config.toml
num_hidden_layers = 18
hidden_size = 512
num_attention_heads = 8
num_key_value_heads = 8
head_dim = 64
intermediate_size = 2048
vocab_size = 32768
hidden_act = "squared_relu"
norm = "rmsnorm"
norm_place = "pre"
norm_eps = 1e-05
positions = "rope"
rope_theta = 1020.0
rope_fraction = 0.25
qk_norm = true
attn_scale = 0.128
bias = "none"
tie_word_embeddings = true
parallel_block = false
init = "uniform"
init_std_qkv = 0.034
init_std_o = 0.00566
init_std_up = 0.034
init_std_down = 0.00566
optimizer = "muon_variant"
learning_rate = 0.00986
lr_mult_up = 0.642
lr_mult_down = 2.0
beta1 = 0.93
lr_head = 0.00445
warmup_steps = 0
schedule = "wsd"
decay_fraction = 0.573
decay_shape = "linear"
final_lr_fraction = 0.0
batch_tokens = 65536
max_seq_len = 1024
doc_mask = true
train_tokens = 587200000
max_steps = 8960
dataset = "wikipedia_en"
Each number is 128 + 32 x the weight over its row's rms, rounded and kept within 0 to 255. Layers, rows and columns count from 0. Numbers have three digits each. The size before them is the row's rms in percent of the matrix's.

# layer 11 attention query, 512x512, rms 0.072, rows 214-256, columns 128-191
095:077144059145178181120162168105110074084137094133168138082162165128099059105113177155090178067087119067134073145153145161082145091162142114140115157201125135082179207110132152158103092098142140
099:162152181185084107133113121127115105182140132112091134159123110099142133097121161130089162159115121083116081101172144126184136167118134084152083168090111175123116139145116172127117166202119081
090:211118099110126235123158112138129159113163155146099113131096072062192141101090161136119154138132151122117192080141163137076077145096076079124146107134116036138101124082086100124152139109170191
092:180026130127202110146076139127109189083092099166060166139125180148109129095101200102093105122081174179144080148140155143111162073098156086100120119110127159129171115121131072116164144154126136
096:106128105183124121181114091065157144071096210117126207153108164112149137105126141148138104124132118099109146113082087076156129114119185128121122152118167090213086079090124133126162102184126115
100:146103108146117165115154089130125089073109164117125086184100092173174138116080096129207150139103127124110179153170059133100125138117086088116139121158140153099121120159092151167148149175102158
095:154137105145082082105113144107173110120124119085128124118112164107129100156106099175135117134120097088141106112141151177215147112143106153059138074180099128080120122142168105051084151115158126
101:129115101123160174107103120134122165130219141076207155135109142126120126144145075143127166152140180181118168112086121110128132095082136161192159080169137150151110191101097089189130038145169108
089:102107091105140134143109083147117146125161150058136179126154094162155080143138104120083180185112080160192229139118149032077120109196133200155106077155136132157092105114164116131137121089195144
098:084148107099140224072130166063131121115141129158197131141159105122069133143215106138124097121139109192161080134142114108165098136122119085119132131136139028179097111115115082079117160112210135
092:111127099142170138151133131109105150136112133102151150146111096079145102109073081189150175140087190076108173139117116146187160144121101070131150110127167118161143137104175140106127103146136170
104:103120092202241134139124138152121151102098132113112153127115123103147143120125081136218088117129151115105182134115163119111172132113176107180113073177163130139135194116114040148187095095090136
098:112080146098162164123145134153099137085122132099106122087133151171115130166125155154097108088118114184112094094133100074161162090117109110161155135089116162097075082101101171122122183076173089
096:082109102156187176129116119145097097123147091163099124120133157143208135081121161122108171176149114148138144118083141147104108132143126124167074122126127079154124086115098115159100133157105117
101:118157090157149096130140095109132138129121110097120125167171139073177098141148146076155149075095096180116133111112112150014106136153079083161118094090108105122112166143114145077150108091146101
098:061121091167163143092100130125098133125126223162109083177140145071141156126143159182113166091108090120124117077162115190090121095148192113104119046166179104089158136098169098063134122118091171
097:210118104064174192174180149118120062108137119089136151093090088137124096123065089170122073181130113097151112163092129086151150123185079143134135154100119107152101118128147095130148156153163168
102:121172118093119122143143183152129141097086162144096124124126109115134120166183129136175144166163018097157095095102112079134111172141088113180123147131113105166118151164166134049097080146170153
101:109167160157085116167128109123058146139147179107137182114159143160213169147109143086086136128142130093170142135143113123134103148115121071101112156122169118113151134096112182131066186103127133
093:130130144105087187150169135152145057147158086164164144086094171130076103135127105154163077172148167124166167163164104135176107169143139190126145123098120162079153124106138134082154108138176148
095:101065116150146095137146072126092102086100089143110209148161079102132107066157142179060119137134099095156163165113160107128166095084113139118092194182105134081101153135166170107145114103174140
095:213144087099112077183164143142107162126081169153153112144105153148154147143147169177150161120154094104112116097135123125137139144025090120150199133157138125113176100050137128106099207082131158
092:088148123093149130142148109159092157048138133112142126130102151108098157144152172120115110100100123162110103052150142157233116120162157081161077141136149171191137127087130107151095139130066157
096:129153081071129149126035133112126137108157123142103126126126159063086168120139139073162072155185105148124098172109129129086155137154089115088100163117093161138149088144138154107082117211153109
105:149106105141096133140095084102150109133151050061144163168116098140134075057094089159128069209099140144135121203111125145128132147132103127127150110166134099111084089103116112119188056156114135
094:147127136151152162170176106122143119174127118177176134141110106134134106145099111217132137162144107094150096132169097124138115117089107096117083077169098094119100121101090175124107113107153183
096:209124181147095169153064081104086116168122170138135129174057121123131121107086112099116148166119066124101152140116102166079168142121083136131093103105131140145112075121146095132079117175115150
095:193151086131222162142116095152122175121138140133173123111091179126099083140105123145224087151146194150123117152105098178105137113106137169156165156161115083140143137077101122119146142151153162
107:124153036160175170120156086140127083131085093118139067117141109167114123118105156152128098157065178126094144125124138035078089122092152133181119156125144132120136143121084110127168065098180138
094:140195106147155084126121156158109160117128133119088170133118135106144149190167113128154144100104156159162119119233168032146130094132138105162130161117133174133104173135129160041142158096094102
091:085121158116127107156072090145150160130123137168142142136186082150159142088105132138149110120128165188139120068134132110138081089140124084123134164156106139089162143117124143138145177161153168
102:142158160137118099168079154107094175076100144128132082147069115167166152132133162145125189123086154074090089138124199147183116141140112127073108103114159192074164050172103153145144121174091102
094:102067119136125156154050079110106128130129092183122166134119187099134143121113171124169152132214057144090113109106064072129170147089132099079144152111147156128114049125118150143121153144128107
093:063109127119179155098142148084201128161149107078174131108217179146082068151096089068142122098095203144102191142117144142127085135097115173148108092096099150160115174092172086146122156104152166
092:069123136171149146182146050167168105157102176179113137153164159176138180098109136076129102087117104148109137105093138131117104097103136100134163138108138113114119120104081097103179153121138080
096:137095122201147105170126151114143156128170096109134162155162144098141180113137127122126113154115169165159228131116152180094141193125142120153132085126127115081155160117126069129187113089104152
099:106184058180105142117116178115172162127122130120121146031125070088087120116121147135124104105128127073100158152101145044147130164184140145158119120103099158133117215136130141108144100114123100
095:145190142058138156071124074164132082146147162149060110149100159207069090144105101131127152179129161153140090114125121111099133114145124138155172164125128105141101119222130158127067134165168090
100:127149131101114150100127117153127122156134152132097078137103083121137187161153084139070161110168142100123118129192060177091133141170129137163141158080122131097180113148116135149127117170106130
093:109184114102136162111125158116117150127110215093127135118076072138105119182137120142132168128127113145139119066133180066203126102115138117145127124051151037113096113133100114109108111113110098
091:112173177105140092148089125164120061158114110141170105165157117092107123089092125107053101134117057114117118149141104080108099125111121177145101132116131126121130119177114117157135058076077175
102:143156077150128149123174146115162128176128111145137140097131190151146127124132080147156068116091148109121139199088105065123138098155119152224074099150067115140094125105114068154122108155173169
069:131147125132179126088107095082122143145105213116120146169115077068104121164129121139111218117181162164134110134131136108161105078167110100110083117149072112165075107102132139090124144098060141
# layer 11 attention key, 512x512, rms 0.0727, rows 214-256, columns 128-191
093:086115085117147185086164103119106139087118099174168126106093154107083136158194167116078146109151091124112139126142128102114151115159059126118150114145097147068205129150125128103079147105154189
104:129125164193153127109059132150136113200165113182137118116168161193153109119132174093078123129110108156140069110070191077130095132133153103119111140094133094132133109083097112140120126139115142
089:086142081080143189114139128077117110104134115142127169132141165074199092145137132115116132047159114138141143113124115091204133166124064069145060214152137160119166146083159196147104169127156201
089:121103130090137152123084109109147161066097085152062168095107105177139103186066163132166112150106129105118091226138147137131146144149117159162095136155122116111112147096155097160142106170111089
088:179126098120145103136137091104131145164119124111090154143121140193125143129154126165151121101157109140135085142105109056133169113136137096114098098154124079148096124099063158133110104158199103
089:126119098174107135167163152113122115132098137150132154178082102174125110106096167160165137122148174142118168168146122186138091101119157052110142105119149087128153123136103192175172094161148145
094:076119124167120148126138145073105170110139082114178128141144116113060128119161140131094073155082116160126169124116120117087098141168080156140150115098075212101161211131181181109108137106114142
103:162121123143144159102073182125150138121187098149158154076138174128126140081138103091088127127147104157191114118164141154162089166138158139137068130137106159178131144162165160063113143117067081
093:147099116153196132151134082122099129136166156079157145122186095130099099137154084137139136139124131166144129043142160094167151134116151143149116115160128120182137125146128134145083082136154108
099:153096141169104084126083157105148050149127093128177165084134189130107134154189147108072141159091103207124079099106127112125099136099110130133085148089172129180123099125088170087175166118090119
089:119117124107160109138175136180116152143082146108152192140122097144115066058128096111044144139100186106133135149087143158103134059126168170124126150159153089165073166155199075124144191117126144
103:102133098154172109119137120155152162159060118186061116149176118173134153095109158101173045087071170132065126098093147137082131084150136125185096064108164134045173157142129039134180134121103124
104:067174108117100124135115172127096094067112146112107098150168162154103185170126098177165152096171108091165135120100100060175158109093074177160178135129167075171105055146134176185133102157126135
091:095111165187161157177141126098107070151088104134042126121161136137210133129111092162128159161111077149161083109090137078187138142122173070111096086165117080126116121133123052177109161214083103
095:155146091140167174168113101071106136143089187076133117117139105140160195145138143135138121129145103148149157101122067149202148153125150078139150097143123093151153108146196141134132144160175116
091:142111047127192147143181178133140113154081127127169141139132126112085128111163128105136106084134123129119162154216144158087127114093131137100118050134150115089134139096186101101108138074100148
093:167153134079144157200132173140153122067186083126086149110094092153100137043147116105126112126174135176126177108070117144107103192174130136119177162072066138164135136190142209120135145119177152
097:158158115066110146117164140127128155077157086159119137151040136033110103132141127173108085160131093102095084147090156150140121172162090144107136049148121114157096177111124122084121146138115168
094:118144153163121171117148154142133133142139190147135191206110118176141118142161154162115116154132156109123098135141081121073115139086134082147160085098117052106120140156109171154152112167137134
099:172131213184100213174182133158147121129145133117107126073078201069071181153166098119091096175139099128125155135125103173130170149153144126142173145147141149118152153134129103111118140144117160
094:101175149167151097152155081055087062064167140124137147212116109062143085123198163162126113107150123121175193140144212099115148098158091112068130105196145088111124092124123165146176126108179162
105:123113109088149067151145114119130103139088176109148128127150098123134108134193112150179140134119106088170127120075125092112176126118072129121145181202150087094112083115194115070135157059143136
091:133091120150142136133134126146124094115150117169126138150127190193145096111154146084154104123133120147147092100162155114118132082117117159120154034104084153139106129093106088127090193097116148
094:133139100084124195144107094101126167106117110181082128134098185091093090116101152137146107101121139153096145091119120130147069131155095110114141125116145096085139120164183145123202116127134121
103:128145170103110138134107061102145126124157102102097118192110119100101126077118087176124083189111005080142126156147119150115155139140069173147116130129120112116124080094140139126129063105114177
091:180119081121046172129207100156132156196173094132163073082182059132146201110143123096095177185114133126165072144119123108137111178143158115106097168171131144111137101073166206105130151088172163
093:185085252125121135185159166134118133151144093090124166122122113154111105095092136171143161131180141201124142179177164204128152156093086106157105177121081187157092142059089122170129111153090193
091:175068152098173153179177079119060152122134138152136141111144134142103130160120117155208099137153162135131117155154153142171139157130145143115118087143113116083089062069163068107128214131139144
092:168153059166130126151116121116092099115098151127106113149131162124103139093092128097125196147126179121104130116049085083154159071104137188149129084117119131152107080111125234086179157152115154
099:122168158095137137141164148191150178097142108111114178145129065126129139171140138133117130087151137147131131133197106029131139089133121123177102088151093106137131153129125097120132129095133096
086:117148070086041174175100113111111184101129101181154097165151131118121119112139115135155094128172093176150175084154143132131101118128157089075155059154083111116151056134155183148164133097152137
090:109163158133116146093092117142133177119114154150117105134086069165127155100093143119115117158120142113135130159101170096108177115155091153123123159121131123086162129203117111157162092144117073
102:177083178121147126165116164132145063076142100150136187090159187116110112157131189128138154123193111138122126156150097107166134159127174082113091110152088159144118135133055137130094153158131134
092:114096163117112114133139073103116139152124182127168098206092156132170172107084080165156117148121133132089143127087172120194172073075110154098127115192193130131126141130149117168126105117146134
092:078120053157116117088100093120110108137083154160120114166156155137129097126128107128169122100136115151130169094110154075145114109125073114168136077138162094125119157096152116141147127158121143
095:146109089153123166105103199160081122126146126141110143137068133086129146180093142129130102119132147127140172092099156192137115135118119113146162063163130130119184145090161079094096151108160119
097:141138120127118139118121121151161149134122151214135145146100083058121157116169184142086120090106101085149090168108125047126154138173163184182148120118144106133096131141112119114124101115135097
094:117146114125136198109159152145166095073123137132117140135171130131152112109115119143135090118126173145122193143120133101140144131138125143195136086191130114143089084150143104134181135158156153
095:114149110103081136095126078181105085141150127116131137086122192123114175117135147118066131138168156128140104130187097133110102141142127138185147149087122150105172113092134128134097105224176115
099:093216107084136141168116105161110135121115197146129126138104123207114139077117113163154122105167075088143148114101136091156145165150120155109132141138144131101106213151146086169141120119151076
088:135139093106164104084099075135124094174096132075063145122138110124094157160154164120119130100132108141102090101145162137132094099146134126100112105132117100053094150128109107113084119097057119
093:112128102120151086158133085144110141126118063118053087167104163135164162135075084149154101126132200093144112140095073097122117096166095137185121124160132064148137112136179082217087085135158127
066:107155107118142215129142105080183150137107203159082104095153107086098212130170170195144142113164019137144073145117163119082100196112116139155150114036092059109157145165172111085150160210116195
# layer 11 attention value, 512x512, rms 0.0917, rows 192-255, columns 128-191
082:163156175099076094189139140110174110152091116144091117158128178122163134169112152142134144150133090255141132091136134097181134135110145154106164145162129131145130173110136099185122164127091142
082:113057104095116108084105217149080154113201080209075085137110155143146175076177150175141124148070134101091101153227150048108125101122176108115152109200104148131134175105124118152108137125130154
083:104153102153150117140152123116095113135111096066127130140172158112106136123096163153167125112160230092134114193165075109149146060110090068180087118134104090073174099067131131105144176151118093
084:092166083139147122125137090158059193116158134088193101167083111119149112069193079155159103141137149136098147078113170115228168128177143125119114125105136134145125129160145095069104087161168140
083:101132132128134098140128160096116122120145173081155161130132172057159124117133120125142112174149100171102106108133115103115136163137170086215110130119054148122153143110160100169117076145159090
085:101115102126140110081135179144082098113173095074120141138140128089130192103105072086152131144135105124119117147200110186060104119146095107109195100120110082199108169148125109153156156109107138
081:076098150097250108105069142130176114125141110095114157143141128094085152171207131137127130102121145090077131140125117044144101133111076113103150175085106163147126153136171139134099141144102085
079:087079075085121174085146117083067138128153112102129224107189135147150166100176158113107103139077171107081124143095183191071086127182129106122139082114096119123125059107111107151090167083138116
082:097148117156109199096146171113122107142100089105093135131130117162091142106061158181122133163120120106155175051141109138140109121113124172176145139100106091099144081145148159158073061096156154
082:139142119154085175183128122158080134067161115122190117122146070173099145232116158103129105134113152097130115109191195178160122091083158150118165148107111079143114071085110147159138104092074130
084:122155091130085111135118200152131146109104166133085127173093112153107122141148130143140110175083144121161096173128162064190178137108162154124103112147068183135147116115161159121072075134143149
082:085128190103109137139087115174083092104116163155113196131137093169098147087135207047107150094175166122170105171089144136121091132070158112140092119165115176106136099127121134118133174146122091
082:159108138019102147048064120152095158156118165168120078070151152135141128162123103138164120139130100125146051134110186122211133126145114176119146137175116184135102133132058140148089154122100211
081:148138164215146167142159149120120234127151141111084117153122111131133140118097126090130126139162106127141080211085174114165135135129133163129169113129130131136016068060167093132134143120078178
082:120120161160110137080134145170086112135129110137115140130120168137152136129176197065176174080116127152124142097090072146136108121123196126132178116167102136092121123099188122101177063106117156
089:085143130169134085059067088083091097165157060101143127090164169123087121056120140206093151125121151083146131193106092103107137080064122106081155149085142145152103090134145151109111110144063117
087:127126146109140135098133172091202073174133123119064137081184129154112085163130125107097172154160121159139149169125117126154125135183112107157094150074100139077096098107087108102145152102125180
087:106170050134109173171098076122125135076140115133144134135099103121168098123123087121181143065116151153148221095086069104068154083137112181112145140108131102102131168098201188096114133118123069
087:102166142148171169105116027107166131104182133198149147146189149073115153137146111164025160135124124124079073168074112145143136118146101070145096143144168105106144151141166099123128076155094084
078:101130154073151085185099167129105127093164118137106114132134092150232104137117159158178108125129099128164144087100064124114109105112102143051145167110116073139074140133182109098154129157148121
084:147161163120138168147121105138168105129149174064148111110061139121171179172154137186162163160089129145137171131178169073078125082111096144042130103078088132089169091104167037077144155144105108
085:154135125126114130165143123140118144107110163106133071096173148132182087143139131177085158156139154085124073167144109143106113101106058154107183134143104065160068112175173087135123117143132161
083:135153148140126085149108078138141124168136135103140123103166122103094144147166102143102062129184119140097159117084145122132146153109146124136205121152125141123193124083120110127111125174070125
084:123146096162066089129146088124191124152180105037131142156130158148125110164157064168154149130136172179089192127109102155180171120170185096162120138185111181168209138151163081125139133151120090
087:133172173095098134117100121124077149121119118177089090138152116148151145123179150141107105150162121158136094096155128138108140139143153177128136173122108130153136088175083107092122101103137141
088:171187159190080111099103133143167124170101093115055157199122117150125179153120123080118139192082101140085073047088094057202137136062085140107123126063138184123111106147135096119200156127123162
087:122155116061088100118186182167148130103137181165123148162159173116108158119141099106168076121132163130119093128154123095117113166107087167132125134082154158114136151074121047112080068117175167
089:146135096201165166088115140095067175168081080109108127178112131139110117166155094142119151121169105164110116175137163164127155137175136166117125113102134124104114187162180081138104138168129151
092:147128174146160166175123161128149113158146141109146126076133167197110034178140152137107100115129160110120121085057156137138100114107159127092143133123112088195150127139095128128085112125126134
081:159096165121112134103184108085146116125126133120173163176161146148131137163095110131174120198100086101148143113072101115155123163136089166073178138141153098143137096141155115154111046167160195
083:138076166115176074157100162117194144114171105164136132094142197104137190147132102156103137113084102121160125123145140139075176182070128126105122128081140160152178135152136164101158083146078160
079:138090100115070152095091119140117163152118139164132164107071142132144129131092105163106064101186189133083188111145121146126156162141125103133139153181136147162132142124130178111108070073150155
082:127080108144106142142131100110120078179129074108158068028097162108106069101101064147123127095141167123060127111140093131188137163106142042134070170148165134135089142123112129131087155050072086
087:163139135084123113096076158067113161147062126082095146114196124154147061097125106149154128173164164119114152106157084126141088163176177107088121108142101116114098160133076151155133151138123142
084:086104098120179103063108109133196103137074127194131117119164146138116127075165141153070195102099121087106126154150092141119064153175140111149159147136137174133146130152171154110147095158178176
083:110115108179134154155084076137078138087140187188131117148154165121118113127162098054134159108104096171093090176125087070082142110140152122145137131100099094100125116113109127160151124105089148
083:127108121117135107166078142103155130147136094109129092109143124142133184119107119150200164082115133126150183103054126128138142123111153101118090109093154132143118096082123101168134126144149143
083:155173108079165153168155186165155114188072096219108131149169104149111147146103143113110120164094139128112059075114107113044110126165068196163210095095137105145157142190115094134111118138127065
086:147149165101177133141114122109166169126074127084164163071131119120158122128191169110125085138129223116094141125103115145121157055144140103146130150126078149149112142116069103157135204133150119
089:113114151154169081140120166139132108119093081115107158094126130166099107166100102122092146131123112141149159159115104126178119143116128000069068135081093153120137132084127099133159174138096113
091:201124177103088078087108174069124133166116067111107072073167165161093128104091111168100135131128173145167180108115101132138110155172064128070038110115135092135109150098127141157092113142104141
082:115112110096161091130112111109103136105076104175138137177118115097166135130146140082155174071198164130164096115096129106065144127103122094144148090118071172042104096126109103075099133180103123
082:112142102082097177148144130126109130133158155114106115094127122077150098150114119085170094159132108110138158155095165137103146125131128066216145163161140075108084153125128209167170148084068071
082:072111106155114180126126106102107109123087103188087117088122087157141143112168107141104203138173132082173107137110097133131137153087126158120128086100160172132126145106134180110069208142123122
080:187163160153124108133140182082164119145143103150141143113083110188144039140108149105141118126104122111154098123146188126110103154107130125152091157199096157152200131140157111192146123176090065
079:150112153105035096099110129142174152085088133123169133136028085067102123122150131147113113123117170089073112124122167110056159147104089114073131126170093066117155092182122119117156104132081045
088:120084152123177098132113137123125127102121149100073125118093118107211129112172141152099129176085122106207092094143122115108086108128169174131167125116138107113184106155130092109149106140136129
082:117183113069057091191105110168075139121084089143145057116144162156103092189103159098136094127124121077087130109167186114121120189090077102122137111195146095114112103119111148189124118148117130
082:116121074090013172097123154131138117090187168110124087124142139087059145076146160106132119121093099093130136083148105098110175127132084184132189138165115112121154160179114079127096095126114138
085:126119176154150147096086092083134116125148144177160070145161135132135087151235105153090189093137179134151109102097078120131132181112136205077173090148194133147050124148127123137112109148206096
088:163178103090080096119124118146155127137176095105109151120155109168140107120113132147140143162159150134173095172159184117119098114133109105049181159122148105102169150129117102211088127122055136
081:113113131148115141068071199126155130119113128055171131153121134137134092175150103120161179119091136165117139149155106103155149158097159135128163130081098078127123123157119118139080133148130108
086:106087158153096160132123140161152073183093099148114136155151167097098151127144097134106154136168148172046173089166175123135075196123150068157083093151087139186060159160141086130112122166161082
080:134124091143113133112118152119142116129201153072112177161163100152041126048149087137161170162130096118138163134127127113159132122126110138143079083164144087194117161173108134103093163143098057
080:123125115099150135146210153122166132099155082137125085151174132155128073118145122113069170078100151163122098110185151101153117130132175151127196108141130090142138145153136046132169146126146191
086:107132116190139108163078169149139125092123157067153127196110073130145122142131134077095130113097171180107118110076074113139165112153110171162125118122145176079197094186121172055143097135145135
084:138204133077080139133136142150209118065095176100105127148135058125111153128105185128068157148114132126060160099137171087104141123102124145077129134174187182093123090154134161115074075127120109
083:096132113113094094126099140099116144171102148103159124117083108146147145135100110100180189145120149153154182131089170126146158149170109124129121149113111065148161080094151125148143092112141152
082:106142132150129123080122160150111180087156060136093111104124160088127143157155131177133106166108113094110122121069186087217073086085105112126115112122182119098129051088155105148136184155149170
084:154126109148042126144142121149066145085115153089150150120159124079063173090103192166140164073079123130132134167142098126088106117089145114161172138132112032178162116113165125153123124136120146
081:151128103165182131107136116156127084148092052089128052067153075120197111153110129179128211157083157112137147122165121067176160115129105127135168149138191133039110145087163133112088168138109118
088:094133166081136105122125098083104148106139072136092178132108070154077125141111113118105107133118180180127175112071056144025113146134127126129106092111121141098079150134121104174179074112189161
084:096156137105073063136112060114121171130118138153139115114144172133148103118121132101124196181082090169100089093086127138127118141108131166173196074164147113166140123154151115140094138153125113
085:084133120103097053114126078116081180198167141165092093110152104095118185072149116129126130124136144161151052156155028148143164079124091158178139111129117116153167149200137109163115119124166171
# layer 11 attention output (transposed), 512x512, rms 0.0782, rows 192-255, columns 128-191
088:114087084118157111057084145188116108112141148092159109161108114174132111166136152140130126100144152169129106071119118194128097135124140163150136153107116158137166134150144147171118074107099174
084:116153108123167137115137158080121136147131063119098045138119106176140179148121103112158079187115055101103099117197057133174108121156066110163153126111109122107182146103144121175113136132090133
085:163137114137125122152139119065102203148168110082058104141150152082134082153123128117143150150123194134157140179125144117183132141132144132107163150156103139122113121137103118118139125156160100
084:151139147157103147168116138131072106100108146159121216079078145147132139097151107157158152148165048143090141082080155134172099160131135117135118125146145099138112113138120169090088161140112151
084:142097161178128178198110111108051132145131113093082118125124046105093156130171095144078182153102109218129133111104138112146129106129136154189100102162129117147127137181135077120142139100130116
088:128109175158148140096168147118101204120090122112109118087106153161120121159060116101117096097114134111151115062102124097151150167117072225131131097120099125142121112132106159158164120099172112
083:113176084074195133095148147127162104132161130080097138064133143078253183108160155112125054160127052116170128121081116109106116132110155132145137079173162089149119097151100143109124157135099159
082:128107130151097105124167111118073118118119095162119144110195088177081104140084238102122160105117151107098149145136156158085139115106034155053162076142152136100122168127105070058152166155155122
087:097142131175081184061147090097114160160099135107096055123159117087103072156063139157127125071147094191132128100185101153163117160097165110086122129174111148150170136146145136141157122106114091
085:140104145082178137176164109179165118146158128085119085056169154165160093156129125127141063099126123172134137117075133182113101084138131166067205184146124122103104187134152120087103177138146122
085:110105093149088132130111133116093141134149149124140150111122113120062176151200137181132140153193110145117146117092137106159162186141097139106158110153168164054128123144121145082134163088156150
086:186104111153184116188120072112077146189117150137143148135103101191100114104109132079133102159083106064159168122074155155110147127168104137142082091105107112138088108123137131102138178134114118
082:106197174093087207106121162130187167131123070139154154147124126143118138152214164128088085130130175156033169113144101111122159074138146174152123113100078175136139082119105070100184113143143104
085:125177116170111100172157086139143110064129160165102096181063185083144123131061174058110114101062183088161157107097133140127106128174112130139118167141127093115142117091124110127131132090145122
083:139109157117121212148149157150128060092097145161059129146139170139121107175149086162153105084125093109117079129084127069148203124124125163149158103130140141106141127129124154113126151147165095
086:168105076144145162140147128130123157155152108162160103195113113073143085085155088039112124147131127069152125141095142142124169103097116178183142127133141071153136120127104139157126159103151192
086:158142161091098115167121135089114136099102116123086136144176098173096090153154100131103144114130193132113165108183061199108184104135102092122113126111100180124158108110090197146117165121094119
088:167111121158171146142138107175098116114114126185145104092106093114109104081099157191153112183108065124076080152085168171171138166100132119105097119143178089156126103128094135127141145144114141
087:085112135188179121068085079147089118108157158144152079123161142102141189105115149158108145131101105161096137091117151106042091103124035173157116139151075159084150103163133129090077107113132095
080:144102134122100164089106105115167158114110073163108075087143090165091154146157097145198097129166126107149117155120110107097130125146204140210116138070111130130149147057129104144123148129095098
085:148155101131148177161148168166119085077148087088131116128037154106200187142112144135158107179128150217125208089135133163116134123099142153074116146136119134171062184045176094166088052118127105
088:128117113134123149125164121134142077166119184173137089127153108133045105162180145107153167146176098117058182130170048120111103109095160168163140112127121112123071121165134130121092096126091072
082:156156097151138104077096139131050143134138131182179115114093171172111123113170098179163085199092179139123152201136133133121156135112217114089086161110137159141189087135120084126116185163122099
082:138149141096135144151124141162165127110151154146095159110142138145136094143149085146163095101101140154053104083142138125099088104142164162156210128139171145064099130088153099146141143100093133
086:177182160167076128126097145095138117197097151194105171104171135080134156108134156127129119106164084083117153095127132110143059151084101115130108077126163139113126137109152149142113136155149116
088:113143125145085126094074162106131150125145092100091077116093122154126114150104149140099161123147145144141104109113122198163150063136163100115122126156114144112085136121084137105116091153081175
087:167108092123108155161078113210171224122133067153123165136157121131148101102176171123173042175140119170129114098164121166088160122156080111142142108097108159169194155083094098167131152050124110
089:115077108147109150137113219167141101186163138076067069176091094132172115080114139173121087172081084140099124126108100129137119121146149111147189115187153060161119139142229143093117081145172120
096:160140117095098136167132157097182125073140158080165141176148148117144098114137097159089140154142146210170160186074090074128089182134129163135139102108114142191134118167149178126141140098134192
084:093154156138064154119139134133122125130126139111112131130149111082150159139122101173150163139131108167159158093114101140134144142088080151117046112079101184137173144079160177137151104090155105
083:094172153069088141146127096135138133118153162126150128151106124110122162121154119156138083109153080125116095123180133117141104151148099112122199195177108108096158129103172143108165172031081171
081:175111075136149132094110149145075170159135131130140146144122142180065174148178102106115164115165118141103120122139123089149191164143140141076135160129127111099158102132102141085085103142104135
081:082112122083161117152138141177142121143129140168113125103097075095120143126151162167083100118105114140118139143180116104136171151136074113138129145121125148113063119177077149063146131164145138
090:084118144110190124121142098133133133126075099097109102120180138106091102144132089149153144140079159103092154108072104089152133108140138138083083133125105122140099106096089171177088146082101137
082:109154105138197121131180128081187157117164145154105149059150096104152137174168157116172091106137084154120164092129134095141111125064103090118129106169159112141083152059134137128116091077140125
084:133123127112117100129104180137114116125094132131133142137115113099111146161138161136161164185096085080094136139111145061105132124132115090074129069180106147115141158182107131149125100118191154
082:212110067150115115092150134102143121239123128159163089071148165140129142053079131109163105114181152163119124117156175145121140125078156166148121157091142126142069132108171109173096127123181153
087:128104130071040119102165105152207197128129132173121142116103133124099121107123145133139085100149089140113137141054149137167088114123111148116114150067124146110093136109152124154141099104134140
088:169135106069115115111135086135133106137188086086155184126133120144088092169144131127138126110120125121158194133123136076116096135140142113092102135086124140146119114122106127140073201145134164
084:169134121144118109131097095123102138073186135095128117163122141128110121103166155095166104085078120119103151103117095122102081106162156075144126153121111150133118102076153159119141117126127128
089:142151122127149127121185126120215139116100161101123154090175130093088136116144115171166040113162069146120130124104117133151082132124151122123118083119138135086134162135121154166102168111157134
084:085171160092140139182149142077086149172124181123110137151152142143142109162086173102130116132164169156119121141144184121162067152120119136104120118149129166156102065134021145119126146195122113
083:163172172125140166091080110151079182104126145108166148148089090063105161133099104080145108168137167134136141099125118153135078122151127172112179168145146064152101109139121199145133110143176108
085:179148054154164171130163126141190102190081116095196141128115136141165149064116153127134215132135164104137124167146111164069160158113152101158093097143138061103153147119174096171120102094090142
083:084181094129123069161103163108113133123125147115121089161130083105136080103144111120072145093145114172106064159082071144131135028169084177064150112146087155117130115065129120161116092140154131
081:105106175181183071185130101121098135129149075150137103068148167125104151159134203138123000117109132079091106155086179130154163093170152163111128077183074078104155181144117166154149151108096128
086:140103136141160153127079116141112143105164156140130156164123178158109092113141075122145130102136163143199119091127083130156112108123093096184176140135077142203118082142177138071129153124103110
084:096138158075178104205109094159098167053134128158121144084154108100123097146086168096105105075148140134091122097148102133144137115142157159127110142173145106124079170149133209146142129112141128
081:111175141159109092091092147161134118153108117077118108144112144180139167195098153092114137121109130131112179165035143133136133166102137158078103128163087103154066140110155111112096061148194176
087:075092114135074153119116116115115077120118143102161108117139123106123142236140144140058162126142140184090158152123058071134087119081128180109094120161140107142110119083146162107084099138094106
086:127117097070104081073121068126159120124129127101074098136103139105103111144111156095121145132117170120164159179083168189085144101136143148095149101118130129127145128143183150152137160115118175
081:145078128103116141191089140109189158111144137091146152114144145141096153048133098150110144089163135155171106100091148130108159121135100194174161177153134141166074119166120146088131120163056122
084:096120103156163081098145153169103108107138070120171124147146183151077118137103157162124139121119072119124141102118084108044081078180061161088153113129125130169153131154094126090065216125102141
083:115127120192207140096154074119159101122144159116121111179109093153135131111184164169133219094185079186109100127105088155166165140148162124077098130092087113175099141162103169135075124077151115
081:098123170188161072132134070145139135155130119116061090149105125045131102166153077084113110100152121114084108053134141194104098101099105147114139140116099095183055094161133131134140128127087101
086:094172156109130101149123135113099135098183161068152117129118115120142149097071165094150143083100179099090125091085120125115128153109108135126071145153163141124191145137090119121124099115138128
086:131141133150093114144077104141135091137074066146138115152099049106125082140092085110075147168096102150075124070120147130080153090141102092104103106212145183103141176120135145163110090119119148
081:070141105128186147131158095099079054129106137154086175112129075125143155133085146137107177131105102148125158138125097147062176168103108063159108118095162087078124157158068118134068205095135107
085:105107097075153114091068149147113107128126064147109167133133089121171115071105090117127157078107105160073120094086135179118095152105185153091124145193113107141133121169164000097126128119134100
084:146101077125193128108060166140114088117118191072121065142135135140060105145137149154106131126100133153141146076125116081134115160105113139144101127085116107113076111096180084116162156140128152
083:151129109098116068108102111197085074202133157154150132129071105160142146154123189169160165085095103128101129117193088075128115168132137105132109134155139176045155146075091134110123133091175095
091:110167140106095109140194119132083144126155115074109164145122146108099132123209118096091112085154196118147176123142124127132123188111060126159102147044172127108153196083173184141143107138124140
086:104136201110066069121148120043126136168094084158097113099120159169145132155065054167146150131092127175104084109145175083106136158079156081112135190143107116176096128184095117117144097148082086
085:100124071144174119130115122112115099156199103139136146168106105075121146108208079207091082125120125074145204091113111112146141151121140138134123105206149159140118139157106109145106064056114145